{"num_attention_heads": 3, "num_key_value_heads": 3, "hidden_act": "swiglu", "positions": "rope", "rope_fraction": 1.0, "tie_word_embeddings": true, "lr_head": 0.00756, "max_grad_norm": 1.0, "warmup_steps": 524, "decay_fraction": 0.896}
Each number is 128 + 32 x the weight over its row's rms, rounded and kept within 0 to 255. Layers, rows and columns count from 0. The size above them is the row's rms in percent of the matrix's.

# layer 3 MLP down (transposed), 512x192, rms 0.0896, rows 301-367, columns 96-127
size [ 98  99  97 103 101  99  98 100  94 102  95  99 101  97  97 100  95  98 104  97  99 104 110  97  97 103  91  99 103  97 101  99 103  93  97  94 103  98 102  94 105 101  98 104  97  95 101 104 103  98 107 101 100  98 102 105 100  99  96 106 100  94 104  97  90  99 102]
[[106 117 164 133 168 149 120 163 144 155 106 146 116 117 116 123 131 133 157 132 121  88 141 173 145 111 107 151 129 123 151 137]
 [141 137 164 120 149 109 118 156 110  99 118 100 137 131 154 128 142  89 113 114 134 147 132 172 110  84  78  84 173  98  77 109]
 [128 131 135 160 130 155 141 202 105 149 134 145 150 153 132 150 151 180  56 107  97 110 185 113 186 150 114  89 113   0 140  78]
 [147  87  89 150 123 144 137 147 106 186 148 137 166 160 167 155 153 162 135 105  99 152  87 119 168 162 156 147  91 113 152  94]
 [183 154 163 136 132  87 143 164  91 145 160 181 168 119  78 118 160 119 129 117 100 116  91  91  92 157 156 135 200  62 132 124]
 [ 88 164 134 104 107 164 128 130  95 183 168 157 153 152 141 165  75 126 167 120 124 153 118 108 163 161 100  82 110 143 144 109]
 [ 62 111 148 169 130 121 181  92 111  82 142 160 193 128  84 140 127 128 138 156 126 123  80 126  89  89 144 108  82 146 140 169]
 [140  98 131 141  54 136  65 111 177 142 125 134 117 132 129  75 134 166 130  87  90 105 188 177 117 176 186 100 145 127 127 180]
 [120 145 136  92 149 189 110 114 142  98 105 101 119  86 133 108 138 114 108 164 149 113 122  64 112  63  99 107 167 110 160 100]
 [140 126 178  65 175 126 139 122 147 116 122 155 136 156 199 115 178 101 120 109 133 136 132 140 115 140 159 138 160   0 145 101]
 [173  92 171 125 168 146 110 116 133 124 179 109 145 127 150  73 172  61 113 142 101  92 173 128 158  75 165  94 116 149 158  77]
 [ 98 132 108  81  86  79 183 136  71  82 119 149 119  98 109 121 153 123 159  78 152 138  83 137 171 104  83 123 139 185 141  92]
 [148 136  96  97  67 152 142  39 127 109 151 162 127 147  93 115 140 125 127 112 137 124 129 141 200 148 104 154 149  81  63 159]
 [113 129 144 109 100 117 133 141 137  90 158 139 137 120 115  82 118 111 129 119  83 128 105 187 132 141 120 124 136 119  96  69]
 [116  95 102 128  79 171  95  95 154 192 126 118  89 138  76 108 144 137  78 113  92  39 126  82 182 145  83 173 127 129 162 130]
 [114 118  68 136 122 123 106 121 144 124 146 191  78 187 168 100 124 130 148  77 118 103 183 106 193 114 165  89 124 116 148 117]
 [122 118 109 139  91 140 157 130 121 124 180 144 170 122 106 168 134 179 162  67 138 202 161 170 167 125  85 117  80 106 184 124]
 [143 190  62  90 115 105  89  81  78 112 132 177 125 148 102 149 173 133  99  69 141 132 146 159 166 154 171 161 121 106 158 141]
 [185 121 114 143  72 160 184 116 113  72 130 124 132 142 108  96  59 126 121 114 112  99  81 173 171 160  73 142 170 132 102 145]
 [156 157 169 146 142 129  79 137 109  58 133  79 107 103 131 115 136 107  85 190 154 134 156 154  91 108 154  86 156 137 104 110]
 [102 118 176 176 137 169 138 119 160 108 206 136  91  62 139 115 149 105 104 163 111 125 124 153 132 144 146  48 138 100 170 106]
 [149  89 144 152 113  99  83 111 139 113 150 118 109 138 159 167 185 156  99 132 174 161 101 106 117 101 135 140 117 122 146 126]
 [164 154 161 183 112  71 151 139 114 135 164 161 167 164 122 136 168 116 129 117 142 145  93 106 142  87  87 137 115  93 149 113]
 [134 148  83 127  80 114 129 121 155 152 129 165 159 138 150 147 119 144 148 138 157  83 115 106 149 150 151 102 103 189  44 160]
 [ 83 107 147  68 122 104 133 116 111 163  62 146 126  85 129 116  76 107 139 164 152  72 104 140  91 163 108 106  57  81 141 104]
 [127 191 140 152 144 147 148  89 105 151 137 143 172  93 166  94 161  86 144 138 170 187 136 143 115 137 150 113 120 160 114  95]
 [171  63 130 114 164 203  90 187  95 108 115 113 172 167 119 112 141 138 114 111 108 133 182 131 172  60 112 148 161 128  97 116]
 [190  88 136 136  61 142 112 125 138  89 150 115 156 151 113 145 110 114 126 129  94 143 109 114 143 133 182 148  75 130  79 162]
 [152 110 113 174 153  92  95 115 124 187  97 146 155 114 167 132 122 174 156 100 139 153 153 149  73 102 116 102 130  64 138 136]
 [ 90 136  73 109 159  84  94 135 137 135 110 127 165 111 130 100 154 148 142 127  53 191 136 144  60 182  70 139 135 160 158 105]
 [ 81 103 189 142 169 124 127 103  99 122 140  91 165  61 183 148 124 123 144 127 135  78 117  86 155  24 126 100  98  48 141  64]
 [144 131 174 150 148 174 123 173 139 166 148  94 141 140 126 186 192  88 144 168 147 129 128 138 148 169 150 127 108 133 188 159]
 [173  73 142 130 137 117 105 166 225 154 124 154 127 139 108  91 147  88 129 156  65 199 110  76 134 142 140 131 138  49 104 132]
 [159 109  99  97  69 109 177  83 119  70 123 145 129 133 102 131 142 129 161 171  84 102  87  97 125  92 160  83 119  56 133 118]
 [134 110  98 105 147 122 139 172 104 144 115 162  92 168 172 117 180 118 125 134  90 172  68 142 129 136 130 146 128 118 156 105]
 [158 126 162 159  18 123 199  69 141 150  54 127 107 134  71 180 186 153 127 146  86 129 129 114  75 153 132 143 110 114 174 119]
 [105 135 131 166 104  97 155  63  93 130 164 106 165  88 122 117 165 117  97 128 107 151  78 156  93 147 132 123 117 116 195 144]
 [ 51  99  90 160 120 112 188 131 152 146 101 134  86  84 146 168 156 148 126 126  77 134 152  82 126  88 119  91  66 107 137 173]
 [121 131 121 121 146 147 126 182 125 144 170 119  93 119 114 116 159 142 117 157 145 121  99 135 123  79 115 117 181 122 156 139]
 [105 110 127 115 115 135 147 118 130 133 140  88 122 100  96 106  69 111 144 109  97 150  80 119  95 102 157 190 142 189  86 101]
 [144 140 136 137 145 136 152 150  96 136 165 110 166 126 171 162  54 117  88  81  88 100 161 111 136 142 114 106 133 136  83 180]
 [ 41 106 143 217 163 132 164 106 151 189 133 133 102 132  91 115 119 166 167  90 105 165 145 137 132 148 116 129 172 255 124 165]
 [145  94 131 136 124 155 151  85 149 129 120 153 148 141 126 119 120 109 102 175 124 166 158 113 100 126 105 133 137 169 163 173]
 [162 155 146 120 159 155 108 167 137 139 113  89 133  89 125  72 177  84 187 119 141 126 142 118 103  95 125 120 192 177 124  66]
 [152 117 111  87 128 109  72 110 111 211 154 151 158 170 199 125 189 112 112 107 148 119 107 160  83 130 158 147  66  83 122  72]
 [ 66 146  71 177 130  95 107 126  70 129 196 118 137 102 107 130 133 152 109 161 123 153 106 114  99 147 139 120 139 162 121  97]
 [134 135 112 115 188 175 116 167 118 110 159 144 101 136 128 164 178 127  61 105  91 107 143 126 152 136 112 143 131 137 110  90]
 [119 139 102 151 170 106 161 143 149 110 176  89 143 106 123 201 160 183 136 106 127 100 129 156 136 151 134 103  74 145 135 112]
 [106 150 138 207  51 198 150 135  91  83 133 152 150 161 149 130  66 129  96 125  99 144 117 138 120 164 124 117 173 118  89 194]
 [104 140 127 123 140 141  74 110 151 142 154  78 146 133 135 140 116 129 125 111 156 115 124 125 129 108 119  96 109  91 123 173]
 [126 182 114  72  83 135 171 127 136 115  87 118 124 145  83 131 143 113 141 132 106 129 174 122 120 166 206 156  90 184 110  82]
 [128 174 114  97 146 166 149 120  81  68  72  98 131 191 164 148 127  97 142 121 185 131 118 127 236 104 134  93 190 126 112 136]
 [122 150 156  91 188 152 107 116 144 136 208 149 129 137 165 103 114 138  93  96 165 171 109 123 109 125  79 129 159  67 107 151]
 [143 130 114 163 163 111 133 183  88 109  86 131 171  85 159  78 136 162 126 156 133 166  32 114 106 135 122 113 160 154 108 111]
 [156 131 137 138 109 172  94  93 160 118 173 135 164 122 122  94 100  92  76 108 119  98  78 157 140 157 110 127 143  91 154 139]
 [147 147 157 147  78  92 154 191 104 120 113  71 119 185 152 139 130 115  60 146 106  82 109 177  92 102 107 140 119  96 104 111]
 [139 137 164 120  11 173 144 140 134 102  98 121 135 157 134 173 135 123 158 157 141 111 137 137 139 151 105  91 129 125 129  88]
 [178 151  78 127  91 145 102 101 165 112 140 128 177  90 119 115 134 138 131 113 163  82 177 131 157  92 103 136 165 173 108 126]
 [ 50 122 153 145 156 122 105  83 142  95 102 128 135 150 131 140 189 167 136  93 111 166 123 108  76 179 152 152 160 106 111 115]
 [ 95 113 128  86 124 113 126 135 140 124 117  99 126 125 116 137 105 104 134 106 138 145 100 141 116  90  93 172 180  94 127  83]
 [146 126 185 140 158 168  85 178 143 169 132 134  78 123  63 113 145 138  70 175 138 102  64 129 120 188 103 151 171  97 125  99]
 [  0 161 130 109 104 117 114 123 100 142 202 138 158 137 194 120 140 143 115 115 138 164 133 131 178 142 134 141 116 128 126 111]
 [135 180  91 157 168 190 148 143  72 108 162 192 146 127 118 140 168  97 129  87  88 128 120 140 131 162 192 104 177 142 126  82]
 [144 123 112  93  97 192  85 132 113 144 158 174 126  88 107 110 144 152 112 167 101 128 110 110 168 125 117 126 142 159 157  60]
 [112 125 185 104  86 106  91 128  99 122 165 174 127  93  99 146 124 170 116 110 100 139 140 157 164 107 134 126  88 109 117 163]
 [151 133 102 171 135 111 119 135 134 114 117  75 177  87 101 107 161 127 113 148 141 122 124 141 111  88 145 130 170  94 124 132]
 [123 150 150 136  56 137 158 104 129 130 136 104 199 104  86 126  11 127  66 143 117  70 117 160 124 115 162 152 138 132 110 140]]
# layer 3 MLP gate, 512x192, rms 0.0936, rows 302-368, columns 96-127
size [101  92 100  99  98  99 101  90 102  96  98 102 102  97 101  97 104 105  93 100 111 113  97  94 109  92  96 102 103 100  93 102  93  99  96  98  96  99 101 105  94  96 110  99  93 102 104 104  98 104 103 101  98  98 105 101 106  98 100 100  97 103  97  97  95  97  94]
[[ 86 187 149 144 100 149 141 106 128 182 124  99 137 142  83  83 120 119 137 164  71 139  76 167  67 150 140 100 135 101 145 174]
 [143 100  87 182 158 130 114 118 182 122  60 105 183  98 174  57 178  92  23  86 103 105 137  95 101  96 132 127  91 121 145 115]
 [ 82  70  66 202 111 112 100 101  69 124 145  80 173 148 132 122 159 160  66  88 121 158 158 159 157  79  69 157 137 147  91 155]
 [176 188 106 160 191  90 107 173 137 136 144 115 174  97 167  59 127  84 110 124 133 176 106 104 100 120 126  67 109  72  39 101]
 [ 88 110  64 103 196  97 171 139 155 107 127  95 156  93 156  95  78 119 127 111 148 168 162 150 121  88 120 115  93 143 117 115]
 [126 114 129 159 123 120  80 180 150 148 119  88 151 163 111 142 129 114 153  96  99 134 142 199 119  85 157 139 126 111  99 193]
 [190  99 106  83 134 150  86 159 110 161 172 120 126 123 113 156 134 188 107  94 134 161 133 137 156 114 115  49 138 182 126 118]
 [146  74 149 106 144 132  60 135 107 112 118  88 140 136  17 135 144 117 174 105  96 171 188 167 112  93 172 101 155 137  78 115]
 [131 105 170 124 163 120 123 174 149 145 138  89 111 123 162 153 140 110 128  72 186 157  68 149 141 141 136 171 106 107 140 136]
 [ 99 126 156 111 190 143  68  96 157 153 137 113 136 146 151 144 179 109 104 152  88 113 122 140  80  91 162  46 130 144 121  77]
 [148 110 108  67 110 124 126 145 197 159 110  84 124  68 164  95 113 204 134 140 149 121  75  86 120 111 164 149 124 158 115  66]
 [198 102 169 130  68 139  94  84 120 136 162  97  89 119 175  98 140 146 180 127 113 147  97 141 158  90 132  65  78 123  72 138]
 [181 132  96 141  83 105 134 160 169 143 172 126 102 139 130 117  81 176  80 117 127 116 153 134 173 150 107 165 137 153 113 152]
 [ 97 103 120 145 106 117 136 168 137 101 185 113 154  86 187 107  86 113 149  84 171 145 181 169  89 151  69 162  99 119 107 120]
 [181  80 115 121 133 137 133 100 158 131 103  73 131 154  86  99 116  82 115 109  90 168 137 162 102 131 122 147 183 104  89  94]
 [187 115 105 144 153  95 182  91 150  67  91  79 154 113  74  65 141  67 121 173 126  96 147 118  99  89 169 150 115 167 108 157]
 [115  54 105 115 153 125 103 156 151 164 170 107 158 118 117  86 135 108  47 164 106  73  93 140 127 104 144  99  95  54  95 162]
 [120 111 119 185 121 149 105 145 132 126  92 154  88  75 131 101 102  93 176 135 103 130  64 129 124  99 136 160 124 172 103 144]
 [162 103 111 142 139 131 137 116 161  66 134 117 109 139 129 132 143 113 142 140 109 154 156  77 110 193 103 135  74 134 187 123]
 [117 125 123 144  97  85  62 115 130  70 110 136 132 115  78 158 150  84 122 116 109 115 144 134  87  91 154 131  93 130 114 138]
 [122 157  82 128 116  80  92 151 149  88 129 129 153  84 121  76  98 122 156 139 128 123 138 173 109 132  82 142  89 140 132  59]
 [ 76 120 149 105 160 112  98 181 148 142 106  91 179 133  74 108 152 138 128 127 160 158  96 110 141 179 146 147 121 157 150 104]
 [127 132 126 120  95  90 104 109 140 111 124 135 146  62  74 132 170  93 133 171 136 153 140 143  78 114 103 178 166 171 119 126]
 [153  80 102  75  69 175 107 120  95 123 151 126 115 100 161  93  55 113 149 169  87 119 107  90 127 164 139 107 161  76 101 109]
 [113  46  87 121 112 116  75 153 156 128 104 101 177  75 131  90 143  84 111  97 138 169 121 117 147 145 140 120  97 155 152  81]
 [122 149 122 165 144 138 152 126 101 157 133 121  99  98 125 116 149 104 126 120 141 113 175 121 164 118 122 118 123 121 182 135]
 [140 155 158 144 120 151 133 150 104  91 125  89  75 130 141 121 125 155 114 135 130 187 157  77 174 173 177 139 155 139 157 107]
 [126 158  70 105 107 145 147 107  97 141 132 118 177 140 151 162 129  89  94 134 100 149  95 115  50  99  92 208 117 107  76 115]
 [125 189  86 192 131  77 173 109 154 154 129 100 117 126 136 179 115 129 137 103 144  97 169 210 104 108  95 148 145 141 117 189]
 [145 160 101 160  85 158 112 136 107  90 170  84 149 190 126  80 137 130 127  99  46 110 101 159  89  98 119  96 140 158 138 124]
 [106  55 120 149 183 224 145 155 160 110 109  91  99 122 148 132 111  88 125  99 101 143  82 109  82 120 115  96 146 135  68 170]
 [107 173 133 205 123  64 135 160 118 141  99 118  99  93 106 102 160 116  82 157 149 116 193 105 170 120 104 163 124 131 158 142]
 [134  56 101  91 110 125 138 181 183 184 164  66 145  92 110 161 182 135 121  97 156 126 152 160 130  94 145 102 107 132 140 134]
 [123  75 132 115 186 115 139 144 102 177  96  84 189  97 171 108 108 156 137 141  83 122 196 164 140 158  51 134 119 108 167 115]
 [159 131 131 120 144 144 116 157 165  82 133 111 146 181 138 107 111  85  92  71 127 117 136 105 137 120  95  76 186 131 111 101]
 [163 164 137 145 150 193  80 111 147 167 114 104 138 147 184 170 102 111 164 194 143  95 150 113 142 102 113 120 107  94  87 119]
 [133 133 191 159  58 109  76 111  98 124 131 100 122  61 142 105 120 160 129 113  80 154 133 200  62 118  59 152 134 140 102 132]
 [129  86 112 125  94 137 117 132 133  99  49 141 187  93 184 120 135 193 106 127  80 132 112 198  74 154 128 157 169 105 141 193]
 [135 112 130 154 152 103 131 122 171  94  62 127 133 152 130  72 132 141 168  78 109 167 149 132  58  97 116 131 162 155 149 144]
 [130 128  96 193 189 107 117 150 119  81 110  94 168  84 168 115 123 132 120  76 122 167 111 169 132 151 183 170 170 114  91 188]
 [185 196  97  91 121 106 110  89 106 112 172  87 132 117 137 158 115 113 125 129 190  78 111 112 156 151 167 160  78  93 154  70]
 [ 84  90  50  89  94 142 127 150 137  88 167  88 102 157  96  83 136 103  60 114  96 112 124 124 147  92 131 148 145 139 153 170]
 [139 150 142 132  86 160 143 141 126 157 121 142 122 101 108 152 115 134  74 144 150  94 163 131 165 136 124 119 136 163 119 178]
 [ 90 113 108 110 106 115 135 137 106 133 137 107 141 158 100  81  85 163 135 101 117  69 137 177  87 101 111 163  96 145 128 116]
 [184 104 153 133 108 102 128 121 110  88 101  86 126 121  83 122  58  93 104 113 120 130 129  71 126 111 159 152 150 148 155 189]
 [165 116 135 166  96 164 141 161  77 136  43  61 137 103 149 123 145 152 108 178 106 148 157 182 127 130 114 115 167 141  90 124]
 [112 151  75 150 122 147 165 126 110 124 140 104 100  41 151 117  99 114 171  92 112  97  77 106 117 190 120 185 112 116 127 105]
 [143 125 132 130 159  89 121 159 126 105 136  92  93 105 129 147  43  62 103 138 142 129 126 138  97  79  68 129 106 105 141 110]
 [137 141 122 158 171 111 131 118 125 103 116 169  87  89 169 103 149 148 168 115 118  88 137 105 176 170 176 164  72 161 138 147]
 [116 102  86 148 155 120 147 112 148 109 124 100  98 106 121  85  94 133 108  35 144 146 134 104 117 113  98  93 167 136 146 124]
 [103 102 107 156  81 143 113 118 132  46 116 145  99  60 153  71 121 206 108  84  68 124  78 134  88 106  83  54  67 126 124 182]
 [101 171 172 190 150 145 144 119 102 122 158  96 162  27 142  41 137 146 122 124 126 124 108 113 154 102 162 112  87  78  81 105]
 [123 125 126 124 124 168  86 109 135  58  90 137 173  63 118 129  96 121  88 147 149  69 156 141  89  93 105 154 146 112 145 100]
 [109 103 131 225 137 106 109 179 125  95 142  64  79  99 131 154 126  89 144 121 128 186  96  91 186 139 165 132 146 172 171  47]
 [143 175 132 171 117 104 140 162  87 158 171 123 134 150 106 162  98 166 187  65 133 161 168 134 105  81  91 163 150 153 143 135]
 [200 113 143 141  57 192 178 125 129 170 105 130 133 114 158 147 149 121 146 154 119 115 111 118 124 127 131 129 165 117 129 102]
 [140 143 134 130 184  93 152 174 121 154 103  76 178 109 171 115 151 117 124 142 105 172 159 111  89 204  68 171 122 200 132  73]
 [147 114 148 142 136 126 129 177 104 130 116  94 131  46 214 167  96 105 126 130 139 100 118 187 137  88 106 143 168 138 142  63]
 [121 102 165 140  96  97 120 114 105 126 151 129  90 146 134 142 140 148 114 112 146 139 195 192 120 130  80 111 146 101  87 179]
 [178 153 112 113  98 190 132 165 139 170  85  85 136 137 155 114 139 142 151 103 130 128 107 139 126  64 122 170 145 143 183 131]
 [116 173 117 102  75  93 150 156 179 148 149  79 138 141 187 156  98 178 136 105 181 116 162 141 147 154  75 149 184 209 119 115]
 [154  78 153 137 179 135 139 222 121  92 137  95 151 124 112 170 103 114 112 103  92  86 112 183 166 122  74 153 111  85 191 131]
 [ 85  77 148 160 100 156 143  76 111 159 149  67 123  81 101 173 115 187 176  60 109 149 110 136 139  83 166 133 102 145 122 126]
 [167 170 135 147 166  74 149 139 159  87 120  47 132  92 152  90  95 146 124 190 147 175 128 137 106 154 151 132 114 123 122 114]
 [158 137 147 223  72 126  96 144  84 124  72  99 166 140 174 162 149 134  95  86 129 122 135 197 106  79 110 178 148 157 138 115]
 [146 105 122 145 125 189 145 137 173  69 106  97 167 136 115 105 163  98 161 130 153 139 123  80 131  80 128  86  94 105 151 100]
 [190  91 143 171 119 126 148  97 144 107 183 114 136 122 168 130 103  94  92  91 145 103 126 141 153 126 156 123 118 115 162 146]]
# layer 3 MLP up, 512x192, rms 0.0898, rows 302-367, columns 96-127
size [101  93 102  99  96  98 100  89  98  94  98 102  97  97  99  99  97 102  97  96 103 107  98  93 107  92  96 103  93 103  96 106  93  97  94 103  95 103  97 106  95 100 106 101  90 101 105 106  97 105 103 100  96 101 104 103 100  93 104  96  96 107  97  92 100  97]
[[ 89 161  79 155 120 150 138  94 138 208 162 121 144 168  85 128 148 148 114 181  63  97 129 182  91  63  92  90 193  80  99 160]
 [110 138 103  90 143  57  92 196 164  82 113 134 149  69 133 123 156 148  98  52  94  58 130 161 159  65 121 104 121 128  81  84]
 [167 169 163 122 122 136 184 153  93 193 170 105 238 158 147 165 149 126  93 122 160 173  97 122 145 190  91 136 177 147 134 191]
 [129 152 141 157 112 159 109 155 122 126 112 148 137  45 194 100 183 187 159 131 112 114 169 124 166 100 123 135 134 103 136 123]
 [121  96 107 113 127 141  87 204  99 116 102 164 113 180 147 160 152 159 136  94 152 118 136  97 150 160  69  73 106  93 153 123]
 [ 81 106 148 127 159  83 139 102 124  93 156 130 112 119 108 148 107 145 129 149 144 118  64 151 128 108  50 136 173 136 108 150]
 [172 129 140 134 100 120 116 132 151 129 185 151 155 127 139 109 134 119  83 129 126 150  90  92 144 110  89 140  93 129 175 104]
 [147 102 117 159 154 123 157 131  99 170 168 187 122  84 174 116 133 192  98 130  93 121  80  83 117 148 119 142 102 136 140 117]
 [109 142 150 106 143 127 176 154 155 129 170  46  86 115 156  79 125 130  95  90 133 106 102 142 127 109 111 160 147  69 141 136]
 [102 127 192 112 146 151  69 114 133  89 123 138 163 106 135 108 112  96 145 179 147 147  72 123 109  76 139 149  96 107 120 180]
 [115 108 160  96 141 111  65 126 113 130 166 172 143 113 155 150 193 127 127  95 146 119  91 102 185  75 108 168 138 108  70  62]
 [177 101  85 142  93 120 145 166 144  59 120 136 109 114  93 131  68 102 102 126  84 175 126 122 123 103 183  97  82 108  52 135]
 [134 156 114 103  97 144 110 123 135  41 138 122 138 112 127  85  56 123 159 133 144 137 122 155  97 113 172 182 138 155 138 109]
 [119  95  90 170 118 152 146 168 102 106 125  75  98 100  77 125 114  89 116 142  95 164 100 198 154 156 144 150 146 143 115  87]
 [114  88 152 100 113 149  63 148 123  92 124 180 160 150 156 134 116  71 170  72 145 140 161 130 103 160 130 126 151 120  75 103]
 [100 124 167 121  53  87 100 141  97 102 138 177 141 174 123 178 114 107 157 133 132 169 163 137 175 181 113 129 133 137 156 123]
 [153 122 125  73 125 108 103 145  66  93 118 119 148 100 142  83  93 115 144 195 158 138 106 119  79 130  88 154 199 135 102  83]
 [148 106 161 128 150  97  97  89 146 129  96 132 110 104 125 137 138  57 107 120 150 196 166 112 142 158 116 103 120 110  84 142]
 [113 118 157 162 118 167 149 139  54 149 161 146 116  97 175  76 144 159  87 153 180 117 134 202  93 116 157 127 153 135 130 192]
 [132  78 133 162  84 162 173 135 130 134  99 100 156 159 107 102  79 130  47 127 157  90 115 132 130 111 179 156 115 140 146 115]
 [ 97 126 104 104 126  79 117  72  92 115 117 142 134 106 125 120 103 152 195 119 107 109 103  62  92 120  87 126 159 122  83  89]
 [ 62 134 116 184 157 133 183 146 131 149 107 108 132 114  71  97 120 154 149  77  72 152 175 122 140  92 129 171 167 152 139 109]
 [145  87 108 110  88 106 108 142 111 167 146 147 139  86  77 160 111 118 119 169  76 110 124 111 129 172 169 142 149 128 124  97]
 [111 140 192 150  67  98 172  94 108 162 110 146 154 141 144 128  95  84 126 182  99 120  89 105 115 163 160 128 131  53  96 136]
 [100 157 144 113  77 140 157  82 103 149 115 128 147 126 154  94 169 114 134 164 145 163 105 186 133 104  66 120 122 146 134 147]
 [140 138 143 165  91 107 141 123 131 156 112 197 143  98  81 157 103 129 177 177 134  99  47 127 154 177 155 101  90 114 153 137]
 [142 120  88 154 180  88 113 148 164 148 114 150 179 135 113  97  45 120 163  59 120 130 159 178 105 110 165 117  74 134  75 138]
 [111 153 159 134 134 103 105  82  88 143  91 144 138 112 138 109 169 130 137 142 199 149 123 132 115  97 140 134 113 117  81  86]
 [156 114 134 116 116 149 145 130 126 138  84 132 129  45 168 145 147  93 153 111 121 150 104 197 126 132 144  77 154 158 114 140]
 [ 90 196 110 178  96 131 142 147  97 151 143  90 166 175 133 110 145  61 125 113 129 134 113 150 124 103 147 106 152 126 139 111]
 [121 115  98 181 105 104 161 233  59 123 114  96 147 120 159 152 153  93 174 117  86  89 165 136 148 131 105 113 112 164 135 128]
 [118 130 172 127 132 113 165 148 126 149 125 170 144 130 151 179 115  71  96  81 180 158  91 121 166 118  77 138 132 156 108  78]
 [ 97  95 111 112 209 102  88 136 150 175 196  73  50 154 104 147 152  80 162 115 109 129  82 200  72 145 142 160 194  90 107 127]
 [151 141 176  82 157 148 138 146 137 106 171  83 129 129 132 164  81 131 109  93 162 136 187  99 204 204 158  76 138 124 168 148]
 [145 112  84 132 120 126 126 132 143 155  83  88  22 145 174 162  87 115 180 139 170  72 108 120 136 129  94 136 131 101 159 130]
 [134  81 121 136 104 140 166  97  80 117 127  97 156 127 104 133 138  78 116 114  58 171 145  91  96 195 178 166 123 120 155 122]
 [143 125 146 119 108 149  82 158 108 169 116 176 129 155 100 217 177 198 101 150 122 154  51 115 115  86 109 138 126 130 119 117]
 [ 80 106 139 123 117 132 100 136 167  97  89 130 158  67 102  67 112 102 127 157 110 130 182  82 170 135 114 144 126 122 142 127]
 [170  76 154 146 134 143 110 175 137 170 201 127 107  94 141 155  68  62 147 137 158 166 144 123 172 148 135 180  98  75 140 173]
 [181 148 131 153 128 102 106 112  76 101 157 119 149 119  69 154  63  79 116 119  80 143 122 150 119 144 167 161 161 109 116 129]
 [ 36 126  42 176 163 175 218 154 116 125  92  99 127 120 101 142 110 153 160  71 142 134 102 104 153 121 186 110 125 137 120 180]
 [216 134 175  88 134 139 133 235 108 141 116 128 172  92 143 253 138 129 186 124 120 122 115 166 157 108 189 184 132 147 144 133]
 [128   5 129 142 113  90 118  84 136 153 133 186 155 128 135 106 175 143 145 156 106 131 154 118 190 123 132  82 128 134 133  78]
 [114 127 117  68 152 173  75 140 164 160 139 125 131 114 105  52  58  67 125 115  75  80 120 174  68 125 103 110  49 177 109 164]
 [102 192 125 162 141 120 103 148 129 148 151  82 119 117 126 115 168 161 156 130 183 123  95 152 119 171  92 141 143 123  82  76]
 [100 130  65 143 112 157 189 126  71  59 165  99 122 111 200 108 117  69 156 133 140 153 104 147 155 137 134 109 140 177 103 101]
 [147 168 120 132 188 118 230 208 139 227 143  78 155 108 178 144 184 199 119  95 177  92 145 102 144 198 145  96 132 137 152 125]
 [ 64  97 140 190  97 152 118 136 167 102  55 135  86 129 156  99  81 123 183 155 144 112 130 145 154 138 154 171 137 108 119 160]
 [ 90 117 110 137 134 112 134 129 161 149 134 141 193 126  93 141 142 135 123 105  55 136 136  70 108 172 139 147 175  75  93  78]
 [200 133 131  86 153 136  65 132 148 110 108 171 123 130 126 126 138 147 141 131 123 107 125 134 176 141 101 117 180 146 107 134]
 [103 123 150 140 111 107 151 148  56 115  89 127  75 147  83 119  93 131 114 142 145  64 125 164 121 104 101 155  88 166 168 109]
 [133 117 110 135 114 175 132  56 168 198 177 143 133 111 113  84 192 105 102  98  91 174  86 146 150  51  83  98 146 177  86 126]
 [147 136 116 148 134 177  99 117 114 146 113 107 104 181 101 138 156  87 164  94 108 126 170 121 143 136 176 149 123 119 110 104]
 [118 103 102  86 138 149 137  88 116 123  94 151 140 151 206 116 118 151 109 115 136  97 127 183  83 193 110 159 126 135 134 205]
 [111  95 105 104 136 105  84 157 143 149  89 173 154 177 152 140 194  75 123 163 125 128 136 119 105 109  76  76 185  83 177 132]
 [154  89 128 147 106 101 129 120 177  90  94 158 116 173 147 110  92  74 157  61  89 109 115 157 138 125 123 139 136 170 156 165]
 [155 133 123 125 147 160 119 172 151  82 135 118 201 159 145 137 150 177 137 133 120 109 145 137 114 147 152 140  80 149 135 100]
 [139 125  93 135 118 135 179 177 149 109 130 111 110  97  96 119 155 107 104 153 146 134 187 101 120 138 133 170 111 128 116 119]
 [ 92 175 143 161 163 102 130 121 105  84 119 185 138  79 157 107 168 138 180 108  92 124  93 139 131 120 131 134  96 171 171  63]
 [ 97 115 121 127 115 144 163 173 169 123  39 129 167 147 180  78 183  78 112  67 147 159 151  97 159 106  92 112 199 163 121 176]
 [ 94 154 115 129 117 120 146 161 163 147 165 105 113 111 160 122  81 133  92  67 173 125 142  86 107 144 119 198 212 183 176 152]
 [141 106 122 103 113 128 119 102 132 140 136 142 148 163 127 108  94 122 181 125 100 154 142 125 131 112 204 166 174 123 126 142]
 [141 161 137 124 169  73 172 105 118 124 106 165 134  78 105 126 137 169 103 151 176 139 159 112 112 112 133 146 203  79 195  88]
 [152 160 152 143 174  84 108 163 101 104 104 156 118 125 143 116 116 152  99 175 154 123 134 117 110 145 143 127  80 108 151  95]
 [113 182 170  88 186  88 151 100 151 151 131 136 115 126  92  76 121 118 153 140 127 108 101 153  45 100 158 133  81 134 104 120]
 [165  90 181 137  86 128 102  65  57 161 147 144 116 152 137  70  93 146  85 156 112  85 120 136 139 115 135 114 119 176 112 180]]